config = dict(
    n_layer=25,
    n_kv_head=2,
    head_dim=64,
    vocab_size=2048,
    norm_eps=1e-05,
    attn_scale=0.125,
    bias='none',
    parallel_block=False,
    init_std_o=0.0232,
    optimizer='soap_variant',
    beta1=0.95,
    beta2=0.99,
    decay_fraction=0.555,
    final_lr_fraction=0.0,
    doc_mask=True,
)
Each number is 50 + 12 x the weight over its row's rms, rounded and kept within 0 to 99. Layers, rows and columns count from 0. The size before them is the row's rms in percent of the matrix's.

# gate: layer 14 MLP gate, 704x256, rms 0.14, rows 104-134, columns 32-63
# up: layer 14 MLP up, 704x256, rms 0.139, rows 104-134, columns 32-63
# down: layer 14 MLP down (transposed), 704x256, rms 0.13, rows 104-134, columns 32-63
gate104 102:40 55 45 48 70 41 34 54 57 44 48 55 35 54 76 25 51 39 45 50 45 54 54 63 48 41 68 55 40 53 50 55
up104 108:61 42 37 42 45 40 41 68 40 49 44 53 45 57 54 55 49 27 69 64 45 64 48 52 53 48 56 67 34 77 54 43
down104 103:37 40 43 61 64 43 53 62 37 49 47 69 62 40 38 45 38 34 42 33 58 51 53 70 28 49 45 53 58 56 46 37
gate105 098:42 51 74 60 54 59 56 72 47 68 40 51 23 41 37 57 43 48 31 38 68 45 59 66 73 60 36 55 49 28 28 63
up105 096:61 45 55 69 58 52 63 55 31 50 54 43 54 45 54 40 52 68 50 54 33 66 62 52 41 31 71 49 43 58 53 43
down105 097:61 50 37 64 46 40 47 60 56 74 62 59 38 80 47 60 79 58 59 52 61 52 69 47 62 42 69 46 59 48 42 56
gate106 093:52 28 35 41 42 38 66 38 64 53 54 47 52 50 46 42 50 40 53 35 58 61 56 58 54 30 55 64 66 33 37 54
up106 095:53 53 35 31 33 57 42 49 45 51 47 60 48 57 42 48 53 36 52 46 44 58 64 53 48 37 71 31 49 57 40 44
down106 106:47 52 44 66 67 43 64 28 53 37 66 55 29 51 42 34 58 39 35 53 54 56 58 35 51 60 48 28 71 56 67 49
gate107 105:58 32 70 40 31 59 26 50 53 55 42 68 64 45 54 57 71 69 31 43 49 62 53 65 44 33 66 46 31 38 57 35
up107 106:50 58 56 67 63 26 43 63 56 67 42 45 46 65 51 52 44 39 33 35 41 34 42 47 54 45 31 49 52 33 55 56
down107 103:49 50 68 52 35 58 35 53 71 40 50 69 60 48 34 52 34 49 44 73 57 46 41 69 66 23 48 28 56 39 40 43
gate108 097:41 30 69 58 40 38 66 51 88 44 42 60 47 40 48 47 61 71 55 70 55 38 52 57 65 51 33 51 52 47 51 31
up108 098:49 57 58 65 47 62 71 58 50 52 78 49 49 40 59 34 37 47 50 42 73 47 37 28 24 57 85 51 56 55 31 32
down108 107:62 31 45 53 29 56 79 41 51 46 36 48 33 56 38 52 38 35 54 51 60 53 49 57 33 64 65 52 47 48 58 43
gate109 101:58 55 66 33 50 49 37 31 36 47 57 47 67 54 66 55 52 34 41 40 42 53 68 62 58 42 45 60 45 48 43 51
up109 099:60 43 47 50 62 65 49 56 57 39 38 40 53 43 41 73 55 17 43 64 51 60 66 44 47 55 54 50 53 51 47 47
down109 103:51 65 54 51 51 48 49 54 70 49 69 66 48 43 33 58 54 67 54 37 53 67 37 34 56 60 51 34 42 40 57 60
gate110 093:67 37 62 36 44 45 40 40 51 55 67 82 46 71 51 49 28 45 45 33 48 60 48 49 44 39 55 45 43 45 35 40
up110 094:37 32 54 39 76 41 48 47 50 66 53 61 53 61 53 47 65 67 42 52 48 65 41 40 36 58 46 48 31 49 36 59
down110 097:38 69 63 34 70 37 45 54 63 45 38 66 46 48 57 51 39 64 69 71 50 61 33 58 27 66 56 38 33 51 51 45
gate111 101:28 58 51 53 40 53 45 63 50 48 41 39 79 65 39 60 61 76 63 50 72 31 41 47 74 55 42 45 34 54 42 48
up111 092:45 41 45 36 52 46 68 51 60 34 48 53 34 42 44 49 58 62 55 49 55 39 23 53 54 63 33 67 61 49 46 77
down111 098:83 37 26 39 32 37 56 43 35 42 41 48 62 31 55 69 16 60 37 37 39 40 27 47 25 37 62 86 47 60 73 54
gate112 099:36 76 67 44 48 37 51 49 46 49 42 40 51 32 68 48 57 54 55 61 48 67 47 42 59 45 46 45 53 62 36 38
up112 097:43 42 35 46 60 55 73 39 36 69 55 45 60 44 55 79 33 29 48 54 59 42 63 37 62 62 45 39 53 27 55 58
down112 097:49 75 43 44 60 43 33 51 58 65 68 58 57 60 68 63 60 40 39 65 54 51 34 46 43 48 53 59 32 45 54 64
gate113 099:43 57 38 78 52 39 46 43 62 50 55 37 54 57 42 47 42 50 21 62 43 75 64 68 55 59 46 54 51 62 56 46
up113 101:44 49 51 57 52 67 48 35 68 50 70 51 33 25 63 57 59 55 50 49 68 56 37 44 43 54 66 56 49 26 65 71
down113 106:49 57 52 37 31 37 42 36 35 54 54 50 70 57 45 45 52 55 48 54 70 41 50 43 51 37 58 35 58 58 58 91
gate114 091:20 68 57 50 56 49 65 42 70 30 57 38 33 47 70 40 47 70 55 80 51 53 42 38 55 49 49 61 36 51 31 37
up114 096:42 60 49 38 65 62 62 35 79 42 48 36 62 54 48 57 27 52 46 59 52 41 62 48 52 53 38 47 44 34 54 65
down114 104:70 67 63 49 57 27 47 37 59 47 44 59 51 48 47 64 38 42 55 60 59 38 61 50 63 44 45 56 50 41 65 66
gate115 107:50 37 47 42 53 53 52 62 59 57 67 37 58 60 67 47 52 48 48 38 52 52 71 51 49 37 37 62 58 55 64 52
up115 104:43 40 58 46 40 74 52 54 66 26 49 53 51 62 49 69 47 52 73 37 44 50 56 54 47 58 62 37 60 36 37 46
down115 105:61 56 75 57 42 41 64 57 46 47 38 60 52 55 66 69 42 57 45 28 54 55 42 50 33 81 28 47 44 30 51 48
gate116 107:46 41 57 73 33 44 60 52 58 35 58 63 51 47 41 53 42 52 57 57 35 61 29 66 72 22 34 42 58 45 56 53
up116 101:49 36 50 38 44 61 43 39 58 39 59 47 62 39 60 59 36 58 43 62 47 52 43 43 72 46 48 38 55 62 64 49
down116 098:56 34 71 46 49 58 61 62 52 37 57 60 59 61 65 60 37 38 55 64 39 22 62 33 48 30 62 49 51 55 77 51
gate117 118:75 54 39 40 42 63 64 43 55 34 49 57 41 51 41 28 61 28 49 59 45 41 62 52 73 41 62 48 46 46 26 47
up117 119:56 38 48 36 45 58 60 45 23 49 33 73 50 38 46 43 55 41 50 68 39 20 58 44 65 54 63 45 48 41 42 57
down117 104:62 47 48 43 55 60 49 59 62 44 41 41 62 47 51 39 52 34 63 70 44 42 72 43 47 63 63 60 25 61 58 60
gate118 095:43 60 64 58 50 43 47 53 52 48 38 68 55 54 36 51 51 71 46 29 80 56 60 57 46 55 37 63 53 52 57 54
up118 094:36 49 62 45 37 43 24 36 54 33 55 70 53 38 86 37 55 21 54 63 35 52 43 50 52 49 64 43 38 50 51 48
down118 100:47 53 66 39 61 70 57 58 39 26 65 27 42 25 60 42 61 58 71 53 36 70 58 58 44 39 52 45 66 32 36 44
gate119 099:47 47 43 35 44 77 56 47 75 43 68 49 47 62 46 63 48 60 54 77 55 54 55 63 52 45 52 39 73 68 59 74
up119 102:51 57 48 31 61 70 55 41 64 43 58 54 50 67 64 56 53 57 74 31 53 46 54 36 67 39 74 44 44 66 61 82
down119 102:48 59 40 51 42 38 56 51 52 67 36 36 51 40 53 50 34 54 44 41 61 48 52 53 45 51 30 41 77 73 70 69
gate120 105:61 38 56 69 64 58 71 66 21 45 46 48 57 42 35 41 66 50 45 53 62 46 40 54 50 54 68 29 42 39 64 52
up120 101:58 53 49 78 38 57 48 55 48 53 39 49 72 37 46 43 37 39 60 41 54 44 41 50 51 45 42 53 51 31 64 66
down120 102:66 67 52 39 37 48 45 33 49 71 41 58 65 37 65 62 48 47 55 50 68 55 55 84 46 52 47 30 56 54 64 52
gate121 099:57 44 50 49 42 66 60 33 62 40 59 33 42 39 36 31 52 32 38 48 60 42 65 39 52 43 42 57 78 64 66 63
up121 099:43 34 56 54 37 51 53 58 59 61 45 57 40 57 36 63 47 74 68 30 49 36 32 69 70 67 55 51 50 41 63 34
down121 103:64 57 44 45 29 45 62 60 40 68 56 58 40 37 39 56 62 36 50 41 68 40 42 53 69 52 53 51 48 52 54 54
gate122 103:51 38 44 79 53 55 44 58 44 40 61 44 45 59 48 61 42 49 37 32 62 53 41 59 52 49 46 62 34 48 39 57
up122 100:68 41 54 49 52 57 35 73 46 43 59 66 63 23 26 39 48 65 55 46 60 38 63 55 70 29 62 68 35 54 53 70
down122 101:42 62 53 37 40 60 54 52 47 48 36 75 45 37 56 60 51 41 48 40 65 58 47 30 50 57 53 56 56 59 37 48
gate123 097:42 26 20 40 45 56 27 43 60 52 36 66 44 62 55 59 52 65 47 49 48 37 36 68 62 38 53 51 48 38 39 66
up123 096:38 68 50 36 70 42 67 52 29 39 53 64 38 46 35 46 63 50 53 35 38 60 62 46 75 48 48 51 52 32 67 72
down123 099:65 56 38 47 46 46 55 42 44 59 32 40 56 64 48 57 30 42 47 52 68 32 34 35 48 38 44 70 36 40 49 59
gate124 092:54 43 28 43 45 47 61 38 57 40 56 61 55 44 55 40 76 51 45 64 55 50 26 62 53 37 46 63 43 38 57 61
up124 095:42 35 55 57 79 45 46 72 54 42 47 63 44 35 47 59 52 60 61 33 49 43 52 43 82 38 62 26 57 69 51 69
down124 095:63 39 55 54 39 65 50 22 49 63 40 20 49 39 56 52 39 58 56 65 39 55 48 48 31 62 56 55 61 46 46 42
gate125 092:60 36 56 56 53 25 78 55 44 36 68 41 55 84 50 58 40 46 37 45 47 45 56 47 57 53 50 57 44 67 48 47
up125 092:38 50 39 63 63 68 57 43 53 58 44 45 42 50 57 46 51 38 48 56 40 79 26 41 59 26 59 56 46 56 38 56
down125 099:48 57 44 48 53 57 51 41 65 50 25 64 54 42 27 46 37 61 49 44 54 43 65 47 48 44 39 62 22 50 53 56
gate126 096:48 35 64 65 32 46 31 54 57 54 44 45 49 58 41 40 48 50 69 41 60 45 60 65 50 54 42 42 63 53 37 56
up126 093:58 53 58 44 56 48 71 44 39 45 63 50 58 57 45 43 45 28 56 47 82 47 36 47 36 36 56 47 49 32 54 39
down126 096:56 49 45 41 49 48 28 70 44 54 56 77 42 52 56 48 60 47 51 57 45 51 66 75 43 42 44 68 16 56 48 63
gate127 096:50 64 57 62 52 51 41 52 38 39 44 67 54 54 44 34 40 59 59 60 46 58 55 42 53 48 47 57 68 50 17 48
up127 096:42 32 59 75 73 67 59 71 60 61 45 45 48 27 43 38 47 33 58 68 45 46 43 29 62 46 54 40 42 44 55 32
down127 098:54 45 52 30 62 40 42 30 50 41 26 62 38 61 64 62 54 47 58 61 39 60 45 57 41 51 56 42 32 54 52 62
gate128 109:47 31 43 78 37 38 51 56 63 51 67 66 38 47 53 52 54 66 62 30 52 63 39 81 43 44 47 64 44 58 62 67
up128 108:66 50 47 45 57 62 40 39 52 58 36 33 54 30 50 61 46 42 33 65 54 49 56 44 39 51 27 33 61 50 58 24
down128 101:70 52 43 39 56 55 66 45 54 55 47 36 65 13 57 44 46 38 54 58 38 49 63 73 55 59 64 43 72 43 49 21
gate129 094:33 55 13 50 41 51 39 50 45 37 58 36 34 40 63 45 41 49 59 50 44 52 64 60 27 61 56 82 63 42 51 84
up129 082:59 51 62 49 57 47 65 44 41 49 28 60 64 55 47 55 71 60 37 34 45 48 58 39 76 42 37 15 55 56 27 37
down129 092:69 59 14 57 30 43 48 49 39 56 40 55 65 50 38 69 59 52 56 32 34 60 75 56 47 42 39 56 66 40 41 62
gate130 101:45 32 54 54 38 46 61 58 50 45 48 57 50 50 28 66 46 51 38 18 56 58 38 40 62 61 42 69 55 68 42 51
up130 100:51 54 82 30 45 60 42 48 50 51 49 64 55 41 52 33 43 46 49 73 72 31 54 65 48 42 68 43 69 58 73 52
down130 095:42 32 61 40 55 47 44 44 40 58 37 57 45 63 52 67 59 59 41 45 37 60 50 69 61 65 46 50 42 48 23 59
gate131 094:50 41 50 78 44 30 35 80 45 46 81 48 33 45 56 34 54 48 29 60 49 55 45 45 47 28 34 45 41 65 36 48
up131 093:54 50 45 50 49 57 60 27 56 53 43 10 54 49 44 66 35 54 56 32 61 57 23 66 56 63 56 66 41 21 52 54
down131 098:84 63 59 59 74 61 48 32 51 49 20 58 42 75 52 27 60 63 71 39 31 49 50 60 52 47 48 54 55 65 58 76
gate132 106:39 35 50 72 40 46 60 24 63 33 58 56 52 71 63 65 49 39 50 48 54 53 56 64 56 49 44 59 76 40 41 44
up132 103:42 43 32 47 30 43 26 46 60 45 62 59 55 58 41 50 43 53 75 50 61 55 38 51 47 51 44 51 41 53 60 37
down132 101:48 57 59 71 66 52 63 63 51 49 43 57 77 47 51 46 47 65 58 49 42 49 47 44 41 33 38 68 52 67 71 61
gate133 096:47 41 37 49 40 41 44 55 35 43 49 52 41 45 67 48 43 69 58 52 28 32 46 57 55 63 51 57 27 42 68 38
up133 094:49 39 45 53 53 67 74 44 78 67 36 49 38 53 67 32 50 61 55 62 56 39 55 50 73 44 53 23 45 65 62 43
down133 098:45 46 29 48 32 45 50 33 51 57 39 50 50 60 44 50 40 58 33 71 41 47 53 51 60 49 40 51 57 48 54 55
gate134 099:60 62 34 47 42 54 70 38 47 79 40 61 31 70 51 65 24 30 56 62 35 50 50 47 51 41 48 62 49 68 57 48
up134 100:45 63 46 42 69 51 51 54 40 61 49 36 46 56 41 56 65 52 71 61 47 21 39 70 38 46 45 30 62 51 51 52
down134 096:56 30 53 54 47 45 41 38 41 48 50 53 47 64 44 51 41 34 48 30 38 78 33 33 59 50 65 53 38 60 34 51